Weights of a small transformer language model.
Size: width 768, 12 heads of 64 (1 for keys and values).
Each number is 500 + 40 x the weight over its row's rms, rounded and kept within 0 to 999. Layers, rows and columns count from 0. Numbers have three digits each. The size before them is the row's rms in percent of the matrix's.

# down: layer 6 MLP down (transposed), 3072x768, rms 0.0303, rows 498-597, columns 192-255
# up: layer 6 MLP up, 3072x768, rms 0.0311, rows 499-598, columns 192-255
down498 108:515507490504513491452557513463559510506502566396496501480429503457482452474471483407493457571503473508451457515579500498428426497481478515486509490503486564450467384534511488520541521469516428
up499 103:510530441535452548472484570520520471539610495511499537511502537464410496473532510553511521469399568543565564529507518469526501402496488519448536517469510593495519479486482478498470518519506513
down499 109:493434553555429519507468534469579563541521554553458495494507436496444497512508510495484528495480508529565505478503498452489541483507474445486521473524544509536478528580490514433527547541480523
up500 100:473506416564598563611475552462597586542458478498517519540446449524509457509469478510513495557519470497474507517424577440468459573487490616538519473487481474474507541546456469530472529525521539
down500 094:446509522524496478475453434571480446458541538520514496472472576491489543502492468544427530557512505518499539539537449556361523525451432465556457466426536483527506386500446484527452428496517491
up501 094:515451465497500531513497509538510558504501462620495506465469467472499530489493453530468466501526513520476521450517556475526472503527493474425522459520462525492488495564470515514529511490480449
down501 104:498529527472508449545541499491528437536478541480432479478505507501475478531463535403532526517484468579551493451510516509475498493524501439466431565479509449549538530554535449522425559458562490
up502 096:493502504551500499484529487510492516478465570478537535503477502489471548518551516560436586473496550480409591486489549520500517544441515467558536562488584525505510449543473462577523525470493431
down502 097:407512444515489508533492514580573488460508448445544450555547511522525496455542476457587511425573545457537421495499503450469496485514553491445489508496482455572428496517494525474535477501512509
up503 099:475520495552540489550402515497487595460478572523553462576506535593491531509496396452509470497471465509460501425510515510516469466490522544475502484478552468468482542513514530516456566496559483
down503 093:584479535512520483411548473506517427532496541492477512410536587444525503511484510523514457476542522553561475501577497504516516504556486518502392532461501463555423529468466492529538470599474485
up504 100:507489499517530425568546542480529456454525539492533466500483572505507560473477461455457546563519478429486461463535541469518473471463507513598545518514521471532406547567531472435467519552475488
down504 098:544564529505552537543498463531520536435452500508542501498461502485492454533518501441506414517459433512519485453560505409552522457508448537469421521499465494482555498589497479551498469598523539
up505 096:546517501516511497566540542447477501499514460512546529441534494536476500475537562502510530544564522541490567517519506508551503472476469490524513472422462519542573455546486461445594519545546484
down505 099:470443495509433456454497507486475599487498466471500543449585515435544465543539433472483475505479554453482502502507558531531487443502401419421443455566484461544431540486482526522496577420457563
up506 098:550535541492500489471485518537481475508547469493450439514539456505471511543454496505452478574512480500504465468531447579505473539464536563559503444472485496537544455499492450460500521484504492
down506 093:534469575470516474480493471497500499468410522460460473524485542467539524532501524508507487488560556470514476492460535497475502477439529536515498523534502485451490464516472469486516569457491500
up507 098:479477557557509537535560512493452481477501511496534525506579551540546522533443457506492488531480541473538509487456467550405537478471493478522569441503581442527557435466516480520460494464479567
down507 088:460470510444511553504452475483564498517484528524499522537547463500490494528512538491483491509564496490538448496497458536483480493517544532547438488501550457509522496474538490536463524478532469
up508 096:481497544533435493515576479556443541527491484546503493403567476573486546563477530495474512547470541505516479485437482484466514517534455562490539474464549477535466421504556499557541469468534610
down508 096:489416489459501492424538535505518488492526493545551529522485471483470490449494508487442476467478474522429493537541521474461533540432506509439465443477464542535475531513502510461424465477518498
up509 094:480488500534485518513505496468450579458411570541504513515485546566472538497531491571565480467496464533518487489502533456518569435509473469484525525489616550497506474475484479451532584473517455
down509 096:526457501498489443486466475505475592465494537478480548507481455479405537570505532531470514452527543514509552455502490489584504528483545489457450462505438427557495543501528472536472582447504481
up510 101:511426476407523528476480553546495442535537532586577462414507406563507508457572479530479541577546421504492533477519525495464483511409527450498502475588507405533479500476472465561555547532458497
down510 104:505510546574484490506496482422533519469481573466467505520569587488485527521458551552537487451483520459519439440487514535510565470591416487518525564408494511486473448520512534394462458508545484
up511 102:500421499484528507453526486485551536555488505548500496468505522561454560477457498513524535476483476528519447481450527501438555537542419485471550521473522520505573476552505514563498546481534520
down511 107:484503534543462454493579440520482540518524505539462549530518470493499414483534498482496507539472481472558483507482538526587461532506499559469451543478535464487530488518463471442549563439537467
up512 103:465549506478495510526482538457396471464473502455512419584510489541499500417536480461536509543455485478488512449518523429530538546475519428480491449523434515528498518497427532446502507536472542
down512 099:483521479486455512548466492511504481437484483462470438519493513555460455463415551506434517534452529525504499555396441451484503555459534432457449496520521534497417530523556492495524509433541432
up513 103:460496505483490502434509503530473486501466417471468513522461494536510527464494515464489591518516539429487568511476489546556473493516461413569553482447483538497488432481521468438559489513418441
down513 102:476494513559551543532531590495468523504445564482544517506468469452468517509493529574541495534490481503518499579520490515473543510483527547477466532478555471404469543477469505539519579544531472
up514 105:523477490373549504482493492471539471554512499569546480505403470476475501561518560466460524504483529476480456522531533436538480469419456547500531460544590469532475498498509539475431543476517452
down514 101:468547498493522470526509510518518561540506465494433437549523485539528505479572449499524484510511441481430469508520455544521507410582454382492446485526466475592494507520471510540535473477450541
up515 095:513483538457530546446469502521521540491491491486543477511470505513534479516460564572594540537553496434548487487480498482523551559520469484491518446469533550432422523505460446546529528536462455
down515 103:469504511480517590468503498437604441513503500526453544463528461498488527469561445486550544491468564504510493496492560489483490465500527516479551507531540544473539575525440466458540463455512533
up516 097:450487505451532503521485499539510549476497519474533534470513585489511544505410524468464516514476524514563505486504483465431506524475455444557536544507499560456547528532561479534481481486562571
down516 100:511507434455477379503437560522458561545535613488558464465565440562529535484420523448543509499551507486449569528477529459569529477480529516479428493459439479462498566464555483468497489466547494
up517 095:455463507495488511564489567542395515508539429512418462469448517491477489439536502574525506521544496446459559484535475484530491476584492423507557479488520498521554479545482446468484483576500407
down517 092:485443543457437551406501423510602466511502559552501436489518469542467560500493474511398494451476510526566518487518448508441492528404486531467475475485528503469507503480483565508555465467512550
up518 102:479516454566528527500471539447569451468502573531473414545556481475559548476561525527507454503451474429526539495521449438474520460543507513468500514474481563493492438526523483486499476470499505
down518 094:504442513532441504531520489559542550457522509514450502422514475589473400537498542549470441535514453447525546460492529525528516517453471501559544471495484530466484474483504585514546456492505471
up519 102:487498530445555611558504468465568481516546494491547473531489515476538458402522502462433501470595485514510517439429484541458452485482472543473531520511521536516457482470529462462551487498514555
down519 100:516524547431459530506464581458505508520513529505501552469497536484555514466472472498542440492504515430495429524445480452453557496525482481511566460517521521478502510614473486499433452486557471
up520 100:523556547566463520543495512470465437431516561484496516501476495485502512497508581530501553424373434438461498445481568498449490436532411517506522541531452471507455428469514494494454543528490455
down520 101:476499491420508497502420563477514450516462480541504459510470543489492504456490526438481547495505461548568536544508513473527439498500509535478515591529487514530476508458491492466561553549504515
up521 097:460555558442490514461504497537530494578534498547546512517467505504480469498541517448557458563477552561505454507513510463441490501515456508445471590434550474509539509449522477487481521537527563
down521 101:517478407449463476507483504428469511480491489457467485536476591467539535487491487432413518412445473528443493435480461464514477537503541530506523525503512621528494465555528460469512456503460384
up522 105:520519438516485495666498484506483495478550498410499431469556502494526500522464500481521527543431443472521567470538479526507464536509469505482471591494452454490515545425568433505542466540571464
down522 102:520566452570519528561529483465472462503481460515511527444502493498503494562495474497586489515513535478472490540569555469495559494563544575414476500470465516514521495527486473486470487492511473
up523 106:441449539479560502452492545514408512537555554453500495523525478515554478499508493506500450510554522461433440463536537540460477552534493479505506478512524539505479547508505408528437583545555574
down523 104:528525474492509496478468472464454500544519473372503478495481461491528489484508559462532564550548489465544554463454529493472484479488622540517524464553527521476465559482448511572569424456479528
up524 100:560461423499485501496496479514513515540462553482487496495529541514462554539495521482534512504449442569542533368498480589484426538487492502481502564561489482494488510543484524490468485541548518
down524 096:517463583547498485483549470437503410613549596485476506476487490400490480483525468540482523400530538554548461571443508498565534521472578504445511480495466507538501465503513505466488506469499479
up525 100:436458495580478476539489496489539515575485547427570493557599603549529494547544489529541513516457477444492520538523487536498529500516426437499528502467530497527478451478491449521535525506570504
down525 101:494464469472494593480484563504574438508454558474465485464462417465453468454459425471525415516485476570518447477521500516454506463483520512487548454459466512419488447492483543477450467451566504
up526 101:503567485470509503542462514468506525440609438514483498493534490492541465564529497454411505491454570447453520490532518518462497529483440553445474530456527524445502509580497473559492553545553568
down526 095:508471487442531515512491450531490542468511481516569486571500493486483551482459483497489491554556501499479493441511457511447534561432438528499433536451539530509475489470486587518517384433507519
up527 100:564465560473533572505495530482536447480517601439508399442543455483564480532452587551439489461527450437546499490521509414482492570526476496510507481468584527472462542497449402574476495490508538
down527 097:488532549510407484478394543461545472486472455486540552514448520558487481496553444526520483514562532502440502558459538449457524472440575430470523499450476464497518483585500485493473506503469525
up528 102:478473542462496510461537532542473560578511522455540522575569511464463520523530480522498522520495450480485488535552517510509530567470494397529556490462518495437512550500530449528460511537524555
down528 100:480487531536486460551513534513525504489544450498505468548522477528503485531616409481434540437532580506536547516488541464477442448478466536536504494512546569425550475504519544455515502446397512
up529 101:510464489518509515542514521531583523429427531493547461542515432490501459476503560495526548472520498496465477498510458536492483390469540543502483542476481454490460546516487546494494484489425584
down529 097:461528503519517453492566505534496537474497558559500490512512474530518533472557546501478421484478537494495473490553495446561502540497452484502485441492505463514532486429517458461489517451591475
up530 103:435508541499471490483543509463544508549525514483496480475445542585453526528516566513474482528397519547527497501487561470508501501505464509513547496435509496468460575506493391464468540540552525
down530 110:482499466519458481504481511499462504507491438512443492476530495456557436534476495520460555497497560464572544507480511511542551522470526504484528502486464464522450538465550439489568461548581477
up531 101:562487514493509547460584528488501482497510468408523457540543451461489550483564579559490568576472490485512469461530478493451469467419502497558500448483496461468408490494478474503490442509516509
down531 095:455516462527471483547506460470468462612442440556479489459523389463515473507545436549485534522455534492467584576421542553469430495485586464544463555489441444418562570572492424522473498459437497
up532 099:483535569551493523469458583532515481520469519537445561471476546497490481501540505503593462489510528487515466459549500611518436498477433578547535506514464491426523541470492498491451550531498484
down532 093:477483532490525539472501418540507487497516477533521504549464553441453541547417468433507557569519457472540448489418525527532455555463489435471484513483533542555507556502441506516457562517513455
up533 102:488495524457490514495521515487493468547441513583516564464473498552466552464512476506512549523466564534511433479493522409478523515511522462564498516486448524549540509523455460510573513550508510
down533 098:505543526471500472453513483537536480457510485520559521555437430438534489437475478516435511493459437480499428510491516507485435494523572466487498498542477547516526511429587528476514466461501466
up534 094:477542521482519454386462504586500451463519516479546453483449501557517528519537555511582487461502515497500464490522496449457564500500494472486541550557533500513456487503513510498479527423525489
down534 096:541494483527510532510478572518532501452471535491469555512492430478484542470389468422488508502477558533522554527469446474465438504435520517558491510489496418478510525500505513507572418487496515
up535 103:492470531433550497545532524489414566584541441470467480550449550417478484469450528489520464493535515470531473550456507514499503472544456464499510515460485494577484464532573509415512491515540513
down535 097:504466479541501548579491482504530540402554497496459517448526445546557472591504527555459460538502465485486540464502460500524511470510580481480467513517452468462475542532445465532496483467539466
up536 094:489501482588487519503467489514468512507510491502521446473541477448536483560525522554539444499482479427455527475485493408485472475504458547578495500441509494559485477520453420470504483532542454
down536 095:513486502523495496459562530593462470472456544408538487541520552509493480499480433489480528464530547501483514499528468557510486506468574526494513531470442536475464478447585579550462485492523526
up537 090:486534504547562484493531516539596491524460513550546476526461565555468512451634499500487593506496524507462475422498408499440474503560483532480558419499537515531504470531543496456558578492513547
down537 088:527478463424457432454496500495482508431484617423497475500543529414514478487477505519468504555498507509507451517510491521546539544470504531582449525527490524544473519481491461549464518496480505
up538 107:506465493549463601580492519546581483540514576490512536491524594518513491506525511484540461482468522493496434483494560509478566506448494491509487458475537553482529471497568466527526571549509511
down538 108:463487453457524501506481505578454472540464591564492465499534484431541526507533558446540531527519494511552500463502497519422472483471515540530476551515533499478459630508463485491434540505473483
up539 100:487515516567519509545441518512536491416431567495504551474481445514491504511432507428512506465469529463491542517456437567474561477552521513510518402571483549555466437520496503481443549548529473
down539 095:514476500532526505541559549485443542548464483530504551499457411584482532491448488572546525518526480455562472527430518489545511588507561450380566436490552513499436488517472519443509532501529561
up540 097:568513530480470489580559492489505489529486487511574473540476538467487537503479562451470454515560398513442497546499505593420475477505388471573505467594472496508508504556518490447532610476515497
down540 092:507505464541550456550470461519524504526449470592532550466458479506519491425543503527541367505578497525470464495455538533555507511554520507472509472536534517467555510539498546487479520455487529
up541 093:503461440516535547422444533510489549476534527507532606518497526486460444536558553495458532525447560516513508468473510437457483558525497525501544492461563501500482632525507467474517553473422557
down541 099:500484537493545474488568478485477527493503510466507445476439581548463558511483434447486504511450540485488517532492482543519468411420538502447518545551477534571500451491511500490427483491500469
up542 092:506515493448489472461492537563486480511406547500528458482516469517550504500523449561521424559524486544551508553512526454544488477524482589529518511441533499484566492590572478549402448583534500
down542 086:553485534509501508475496491527470486524488466500480552496545591518549467512524521545518553421421580469463568488468583502521463574446566415527488520582522441524466569466468515498537524494410469
up543 102:497467648465505517436522584489470493524521505507485530445466482466491449478472475453529522471488503500435527491591523480461516455522467475471555475478509528470501466486559503485435529446440501
down543 106:571525502500457498561446418498527506509479573448481526534548511488566494506531465481508563543476464533546525487459508502509472582529467512519432500399461461550509512478433512502501425495502516
up544 098:552500469423538478516506491471491412542531556468553483508517519455507499582491546517563492473534448433554477494566535500500518525551491453581560508435471479513496569502523493513454556457508642
down544 096:472486553539503515445480503512528500456530437480536473473480442481589561440416485522503506527514478559516513451520481587476499494466539497471496524605475460552496511512495543560526577435450512
up545 094:498478518440462568590521463475531432412458449527516501501488578503509534459548554524537501537480507459486552505490512551444438529477493548445465495515535481445478545539468455449483487520444519
down545 111:434426537450499544500499532470465561545452512482520491530498425486475449471510418440558483473521486516494558548514574444520478507454541494454508535504515479511567525580577476522457572533522477
up546 102:457474494516435553535445542442552472458496560480503446489528531475505522453544509463466507508475498469532535521516549493467528478526493406501573469513509480509532416477496386481500510506532563
down546 102:522531557526507587509414514548565538509396501571494509473463437512515455464538590480524446539445539532528444438485449491474484447569472522487497532455564525519504500511538528523518515523514500
up547 091:566495529506504457522533507548462500483580467524475488436451578545486473484546555457523532509514481464476448523485480459470551517455488389483457457491485476549541559502513545615477471517476502
down547 090:537486433475534540506558488505493501524462489507587492572487447432461483418529550437487517468468511608549574481468559486559470417513489516474508592534542513490489535483452490455525516550551465
up548 101:578475496506496470570418496482411444452468575526457431434523478456460654605456550479524498499468427413497454471538486466452509536504489496527506471580457495498534541474474501509474566521522481
down548 106:463545497461533551504521487508463525505572505517511529511480529466501485519460524523517583588469471456511529498471506512499542483546547515483481450524481485562510451516474489472489476485502494
up549 101:513517455518604562499517515554537557524477533521543454545506525551467517447509508505492516525501498444435479466523485585527509458517397483524554477534521511546500508486416530500497521505485532
down549 101:516591511466485461537519468561552507483511507476505438456532564448501522514464524446473539525529546482470499455482502494540467517495568469470459516577448547477501510516528485503521478420550470
up550 102:542475481591574492510465537500547552429543565521517439452582503547519448515479543520536516545518490484618477457486513555519531522531461520516505554512543475470462509590457460453534538496479478
down550 093:469515529464567441504412496466553483541552439470496520513491423488536533551564529524541474507456501501512450506524561548535458460503528459428557470423439468604582419503572556470478511521593509
up551 105:497521459500471517488536530506451465459531518482475496458534569533499527455520418470536567503561500484473513486547473481486496408512462512477483527489510502416494442443524514446466488545486486
down551 104:500509481490539464516522591485502555578542490451469516524472516478520480450457469533554520562533531493427446535477454475505472472440496539491483520476503525550501434497459476522478472539535565
up552 100:424482504409510548540485513518516540420468504486529424481536593457501507503520505478443518525498522562480520480545499563533511440528431543484452505489588545457508489513520418488464535610511511
down552 105:477510497480506526438505429517552449504409426432472506433520479488474491508471490484559460435476509554510478504513554459485538552488537544550547555471485469521460551547484538465495501479479543
up553 091:608523553474462449502499450445427429559472571518563432513432522499539501497582523478529585519464449413513474497495556513470542556493474430495450485525534491477536548457515528534573552467477517
down553 095:464502446427525598446473509510490528525485459457484477523482481481476469486506489475516466540504463447482583529530522528482462490483538450502544564533515513457491419482427535447518462455541512
up554 099:447495503603409485512491523541485469526506535558437525531556470450539523471540538499560475513497445440428508547544430490447555478529513487597536481505502557543473417431486519420561547513418577
down554 090:500541494534507537516475444580547387478518470514467460491395483421493485509534456592590481487523474533427540525561459479396450514475541436497504552542472522509452440449463493510443417503401452
up555 096:529558515448476531489513519535511520429472407519603579484440496530561467492468499555503424537451514519474566519499496513515454519544496478508527495510529545458510504491520482465487485500502515
down555 094:421467449485500577523449548449486442496531558504513495526486478502533538524552569514500473509455541475575486489590558516490423551453547505539500501524450448492470483526428487479556491520430517
up556 104:404545520547510520483555501504477490393495474447472498452458533521517484520566514502496536518492589548462519473473472427482480477550474502560499382528458485505464518523467494510495510485479487
down556 099:550563446515506510584535508474532476542459537510543509497513550479501448491491528447534522525479500457554423475393506540482536541515542451508466546484538532442470497456469508489493526518460494
up557 102:546551480526494543593505569532461563440474476542489480474559474545489517500431474530581520518503473518542462561517509512479525483508422538540516461465494543493556476422432485453547463492532514
down557 100:487513570445496470507466477395486452577524555529452473495501478515492502496524509486531428479453456563523472440437552500494499507458502486502480473496563592502586456478481502586510456411521529
up558 101:531494543464518567431525522483490459492513498515462545594510577480567538515467539538461457543508513487478511449501538541432493501504471477432575454535479512498493539498521495406566494508525504
down558 106:444469432475425590555499485438520533510545497509481512555483528476442466508507533488460489513505593527577559465486487542456458475547468534517484493482558547470460485530480475440523522542481514
up559 099:514574556465477542508472557540519585537458487487495455552556461563472494475464485464506559487460453539524518488530497505452504446552477472426533425534464531566588429480548570508495457433479498
down559 110:482576455454537460468521492485603524501514471515494524460483478496457499372526526457531529504567504470508484528490497518530467471502437404494504501444478485495507599548517514556569540535538551
up560 103:396480499500497455442517532542664487528474539477499517416575518528514496537541484511400481488540445551524490573492433506473491442513506553521491515526448526454425493510580474484517460477508517
down560 106:458470424466485480501484541523485471522533391503434495472499474498463450510480516496533519543482507458446559527468489510498546523514540519484451470527511508591531491444514498449488517503491524
up561 098:553441466478546484517529501538547487564549496452527437504522553475543540488446481453525550544464416501479530464513491511491512522544470541610553461539435439570547440468485468458544456494496523
down561 105:523517471486456494569460562531567460475499496479471576464501531528463558479575496400476574503465545465537413531440502518544488491488503487537509476506414490474504495477530494488441503499530493
up562 104:522473465489576548448446493534514525486487444525478471580512485441548508550567530542476541577476489484471528472575530453435431507477450474436452474475449512522420439496475461424544511547540509
down562 108:441447457520436496423461566521407504452550504523502509405443519529460473420409510507507526491460496539498595529505561587468523434515471482435521518474570482521474524501464489443522530477524528
up563 097:486519594553551540469454535548492507515526476548526537522444581485462499460552493572547492500570560522518527527414577537515422509463511492570511483467507491566550505527578505465502466437453522
down563 094:506477466515446430478496503545476494453560498497440504502517461553496535534396484496503433433553506487493521494490499581496462469429563500496500512510503476413534508464545487506543510452534514
up564 095:535457498558465536538421539475478518460467475519529489549518475488475507473524518465485550456474439485461516519479574488433522484466557529514494477541467507548548476421446492452500529430516464
down564 091:475443527502548529412491451603543553491558457512539520400478460539480520512446469548556472519503533526482530511511459539521518543410528428487505504441562523552447536569574492501458473471428470
up565 094:483440474549488527500489500521434551496531489463533474554521520511546520508505478482417542545538476423527539491545520456500521549523486545503426439457506547577570507459498427515437546501511468
down565 096:441448539541485433483466449512475447487510534545561528572534477480471517517490478394587523483542586509529467538488503488468518435576506449465470485457496527528551546543538431535462526462489560
up566 106:457476531531511490510428482467566524527518405466542551500502543559524498421567495467509518538472579481548589507518452433472484560493452450599480495536505521518556516486558460461528533441493529
down566 103:539531459536439516541471487550541458469554545522508495516475472521482534501485480495503472461562547509596506478478462453510517485458453488487490492461521490479456536449473513531535537505428537
up567 090:563424582520524540488502483540498433464550527501481495533541489472504570514459519492470515518519496449481472469525510511491513510520482540508493468519452508500464453464449491456533561490587458
down567 085:461548501580493521498477445499524509517430552470441514412441480546515484481537500495558489464466476496507504519509535522447489470484507462482455537481527522526483429527511490568493408494502480
up568 093:481484511570520496559548496485466542491499464505502527485498497539476603542510493532372458515449403444482448518541426434512559469552456495456536505488509606547478473529473445491519576463441507
down568 096:403551478551533451437460551431430483498425484406531519504522521517538487541490479396524446488520510462433491475463516524459495542573470474468465471546483537498536487505519497501454471449512509
up569 107:546491489440459590537533554523566616511473405529532506557540530480476456443469501523455478564520485520498554474523510454467481491494442487513500478535487483545492533473493509474448539551502457
down569 112:484425412437483536527526516507485538473485461577514502552486513506524509433471535517370586552477550480526501489457522496518449494498486519523546453547450413550475545421537548499483508514559523
up570 098:486496482446513586532537549410525486515533442519551469466511452542493512471545441490503458518491451456463438498474506493455441446536497497443541500561469559500551537552514495541474464519529528
down570 101:522495534537523473448494470541523529411542506574456512543498504457507499426539454452462557528443506483519503472474519500528556477552518463516528473495521467452465547492440465524504514489494480
up571 102:386447519492562547523503528463672518519538471461511535489484515508515568512528547475583477486494478469476530493460523465463446579573511398486494475481468494464555442531555508547516531475492544
down571 100:524516472540510498443459572455472505551499534431529473518452410472493452497573485475468487584515518520504445519581491507547554553500452532537457507492523525414506462509452464549571552479489438
up572 096:510486523464517526529445488531422558547461480476546572507494487503481531489545497461566604469425480531423503496496557473482500507500499472476568509506526585544553477443540462509403565519443499
down572 099:523504487521498463512516535501570460480535487451457531533470508491494539394555465465497535534523473475466451533540473480558572538603437514466521437509506510589448493500469542505499522517487483
up573 102:446558555473567509513506520509457542556403471519566477535552515533509512505464529458554482564479458469565501541504566469482490497422431476487517512457434544532525466477563491466475496484558477
down573 102:510550437452560565489483555492458478496531506517517502413466541466480427458562467545534500474456460454511471529512513522466506489520589554482513515409510432528517457491502525491440542526406477
up574 104:461544505577447549435509535473459492530589504517528485499503466509524505447523481500497459520498529546482456488531561476504474499517479468480566529414499411497525477551463512505570501620501477
down574 107:506514493509490489471537497506534462487565503553446518487469492482543506503500525467527475500518571548484494466540495522502460511582565488493527418488555464492517527482539555440465440486516533
up575 097:533528468499530564511478560455482460529499526503457469479450526521507482452488454550473489505462461491455539481509565497484519488580444490515510486481460522517610519561500495480439551582520505
down575 099:446477503460422482468556465520524509513518508497583537497506582510559574493537473483476537457480561504566493523489499494500509450402522527492494512557517524531460540455462494517566419402531528
up576 099:506473464524456444525481538517571544520499409510573476467457469505472538531609536453462552454473533484523517442484563522525534574543494554530572470531581491508402615520476508490507534480492494
down576 098:491499537501502507530523500559454515529503518481462484441551496483500542503491420486517441502511501446444472536485473505432516414523516450508458451548467527523466479446407482511488471513507414
up577 097:457549557465491543487509554562568553460493537448560451451530542483460538480548489469488516532549548527443498522535473439563505504570446416439498484508528552450540539511495472540514479493465478
down577 109:439488457513478532485518511496504505436527523474439468469495487535460540532515502409542524490506504486465491453408461483507466476472478521422396508528547488499492449516480546541482501489530464
up578 100:491391506510489453448520502494575532522541448502504484451519502522467520577520469508515535481502550470476594421512565498511427510466573508492485497515532473470442564463464490483538534530509493
down578 097:591511459576470520473563443536451487501532492507532501496545442569541467548538514562457566478492554470499479553501416504505515459506512447556535533450468533486500516511531513459501484495481557
up579 101:486565553448538568535480534447417563553518502519540489491470476485527533489450519504476506515519511520423492512536487479524516508476481471500490399518467499527551544513503486521487528520509426
down579 104:537543490490520481518495509495520529450471523459517527493554445524459548488413493443537528550521497469525500544494479440493463472551540456491479501449478483570530470421503543418526511536531455
up580 099:487520512526474495551456519492570485428480535459550493492498474541467417444483420538547519520480481517509524452460424549481582484526547500485575573549418470499477552525559494507478516465500443
down580 094:480412538569560549484475533540399456545507519517505532492538488465545484526458483473492533574514505529461524494471510454555480462506536558554471492525453525498524553450498548521493495487500514
up581 103:541506513553515437450599525404494523527506505536539472521547517535458571539451476504517444492477480538457566478533475550517469508465567447503513538526522549475504550510596545449454464478480501
down581 097:507509468513427538611508555479491419466571520527506467494575517444515516516444555497492549590540550537424456543496470472424491539588475553513465536555520434492517486566426413507482544495512473
up582 101:517493446475500528431465528494430451518547515478492462523499579535501500561538499506479498526504440478491532476575608545521417523458528406558514453462493472463426533455500500500503564534527463
down582 099:487457458499413497559535520559557574503516451539488513491452536478487465510451503569465461503390515465419541487408506476472514458506463563472538438537439464466550503529482525528552501502556521
up583 100:492502502447485522522432475574472515463474510475533501530486531549427463476553494448463548531505545505485502536546468456549482550513501551458489530476482540491395508434489481511541528519506484
down583 096:504516549435531437442527452480494409511476535451488602518475438508485428497496499493436472441503508482513486528544534561526456542530442481628525502582516590427500452552493484448524632426512442
up584 106:406464593545452490529578495500527518503516469443505446453440479556517512540517463414494539482450475451500463530524530459497522546472491394530529516538535519595625540526539418461513516470488528
down584 102:565518436487507504476465493540558515488459437537491505512425413447525548462470557505519548526501546558528501432601415498529497508509497505406466451468480480481490493507569606486544446465467504
up585 094:487452493534546522472457520457511462492439431482432444570479459488482567465524569514560482535448519452590572471540489469466539488400444562605485562517500580539508431442506527504483500491492563
down585 094:576495552542495507494529505512505456499485532489568448495474499512550492490544501497460580522499453507483549529490485439559617497462489503473428463499471436506454530566486508505498463451487507
up586 107:541503506512538547553495605513510475440383477514532470561528533478535491464529525537435526495506568558521527516454487467538506567381539493503549529451509460577477489512499522483509523607502449
down586 107:472454433471438461576458514518494484465506516561490521528492509426480508508533512530476571433435516477515543457460556553542542466471554508508573518560533419472562549474499576487524508541490511
up587 094:567484488522548540525527497518499517589527547501482531419522472461517510473444604513506394498533468513541446462505477482448523480451440482519543521540442514507442547492482524527508522553485466
down587 092:444505514509441506422420481470489549432512522483506517547434481480400540540530418476434540549539532533431469522551489514466446529496495472518506437483442515475491422531504460517484545447497500
up588 090:511419582544507505496509463471419511449465569591473548487464514591549495479482457563548467498519493516529502449447430487463424514565454470546494511564505489490512470535536488532578501474413564
down588 097:528460450491557440526523575475460542507466521504550470564524499488514467556540496456446467435584424443466510517546531435507479508444595521514466512517522427536533546473551531470444532525525472
up589 105:434509574583476523518432524474568451541505515499509529495543493484584475487492486528506524507515547506415549405471518566422440510519459458492502500517456478484423490527470477526526534540452510
down589 096:491500492453510458502504452564504445475508513484495501486460450505530540456453506512476473510482470530539462482553569549571520454493471555503417443464475547534506482472554476522520445451473459
up590 104:462520542469530562407451550499489532571510459446443481487543502520467530531511514540435511449469519517463482529536465471467541483541394517481579485510548455531530501523548507456436547509501509
down590 112:466542575508491536539396467451464525471404483505385466513523581539483516560524542479506524536473533475522490503503536558460500465445365436525521526533429509535513489504509470477432585567529455
up591 094:498495448528478532487517548536433494469539568480483466538529501480533490530521520523508513452485480476447568449565471547495528428566471567555503552513546592475513546521524506517501479463479481
down591 091:476456490496534449511512564554478521535462486410516519514586581535540480489513496527488504532513530449484530524456520465503485560482499452508538466441485443560469509516517482558495494462465546
up592 098:538518535507547452526481492546465526460508472477479505507483516515466567503497510455535501530446530494521497489526539528405508460450461452451523476560528427457533517515524452472489488482459533
down592 091:516448505479492480605459541465456358470518499500573462508509599516575538547519488549517492589475616506459527471545529503530509504445514553435516500520523501584514568524390550453473520487479474
up593 102:433573507492522460443487530493505424584498485488532548482544484572546489479495621500527585508498511543496440513473560440478437446542413491562599480442504502514520499522496538453482499422490471
down593 113:520447483480503381463531431533459505537506483542531532488431456492541447489522422481515576515466501494475472454491492458542500491444415467515475506593582449570499558505482522463542461511466564
up594 093:520484499524558496508540532521511467512534566593520521454524470458481448458487503572472564477465585512581503493503542500444600528518513487496519470563510497526490527522461479459489607566460474
down594 104:429504492521461470511480519402511565471498527551471507496547512577470521499488551394520477471502460440490461467492550465502499430489457484539443545498540417404554482494503568505420497512566405
up595 095:525514534517545501519554526418521434553588549468510487501490460462499536459497530514506554502493475494557480491480479551528499510553506490505531532516480543469587522495471439529531476518551446
down595 101:442563524531464496479480521432463529523408516513524491514486479557497530451431440429482488388422565489522506468564521470516543440516513522560530531540523497524508595541563468452475493451561549
up596 099:505498505548472518536476553540496498514511584472503510507465542491569476510502488562525499481499494507502530499531496508528487453461497516476525569517505549585478508520430481483520491465415458
down596 096:484568493472518498485504503465479526488522524536478454573492570437530442473505476536516491520529526485492547462469510534465500535477428476527513495522478501536533468542471525456479472546546474
up597 104:492452529567482498505451509429437531491334527523464549581519485486507487500559541496518538500516565524551448538504509561529544516427489501496559533497543507503521517511542464466479573505473417
down597 103:495493546457478420524537482509465531521478447571575514475446492458530481521493483432446447470527491473516436502554556439536467466495492502447482562552497514471461529511518511506472550487525478
up598 100:525482502470434562500521569438514473528584435477536505461506571442511511506428530483484506484518488499524506551560513527455454508508473496482470545442470502482527456460450544421421470525466430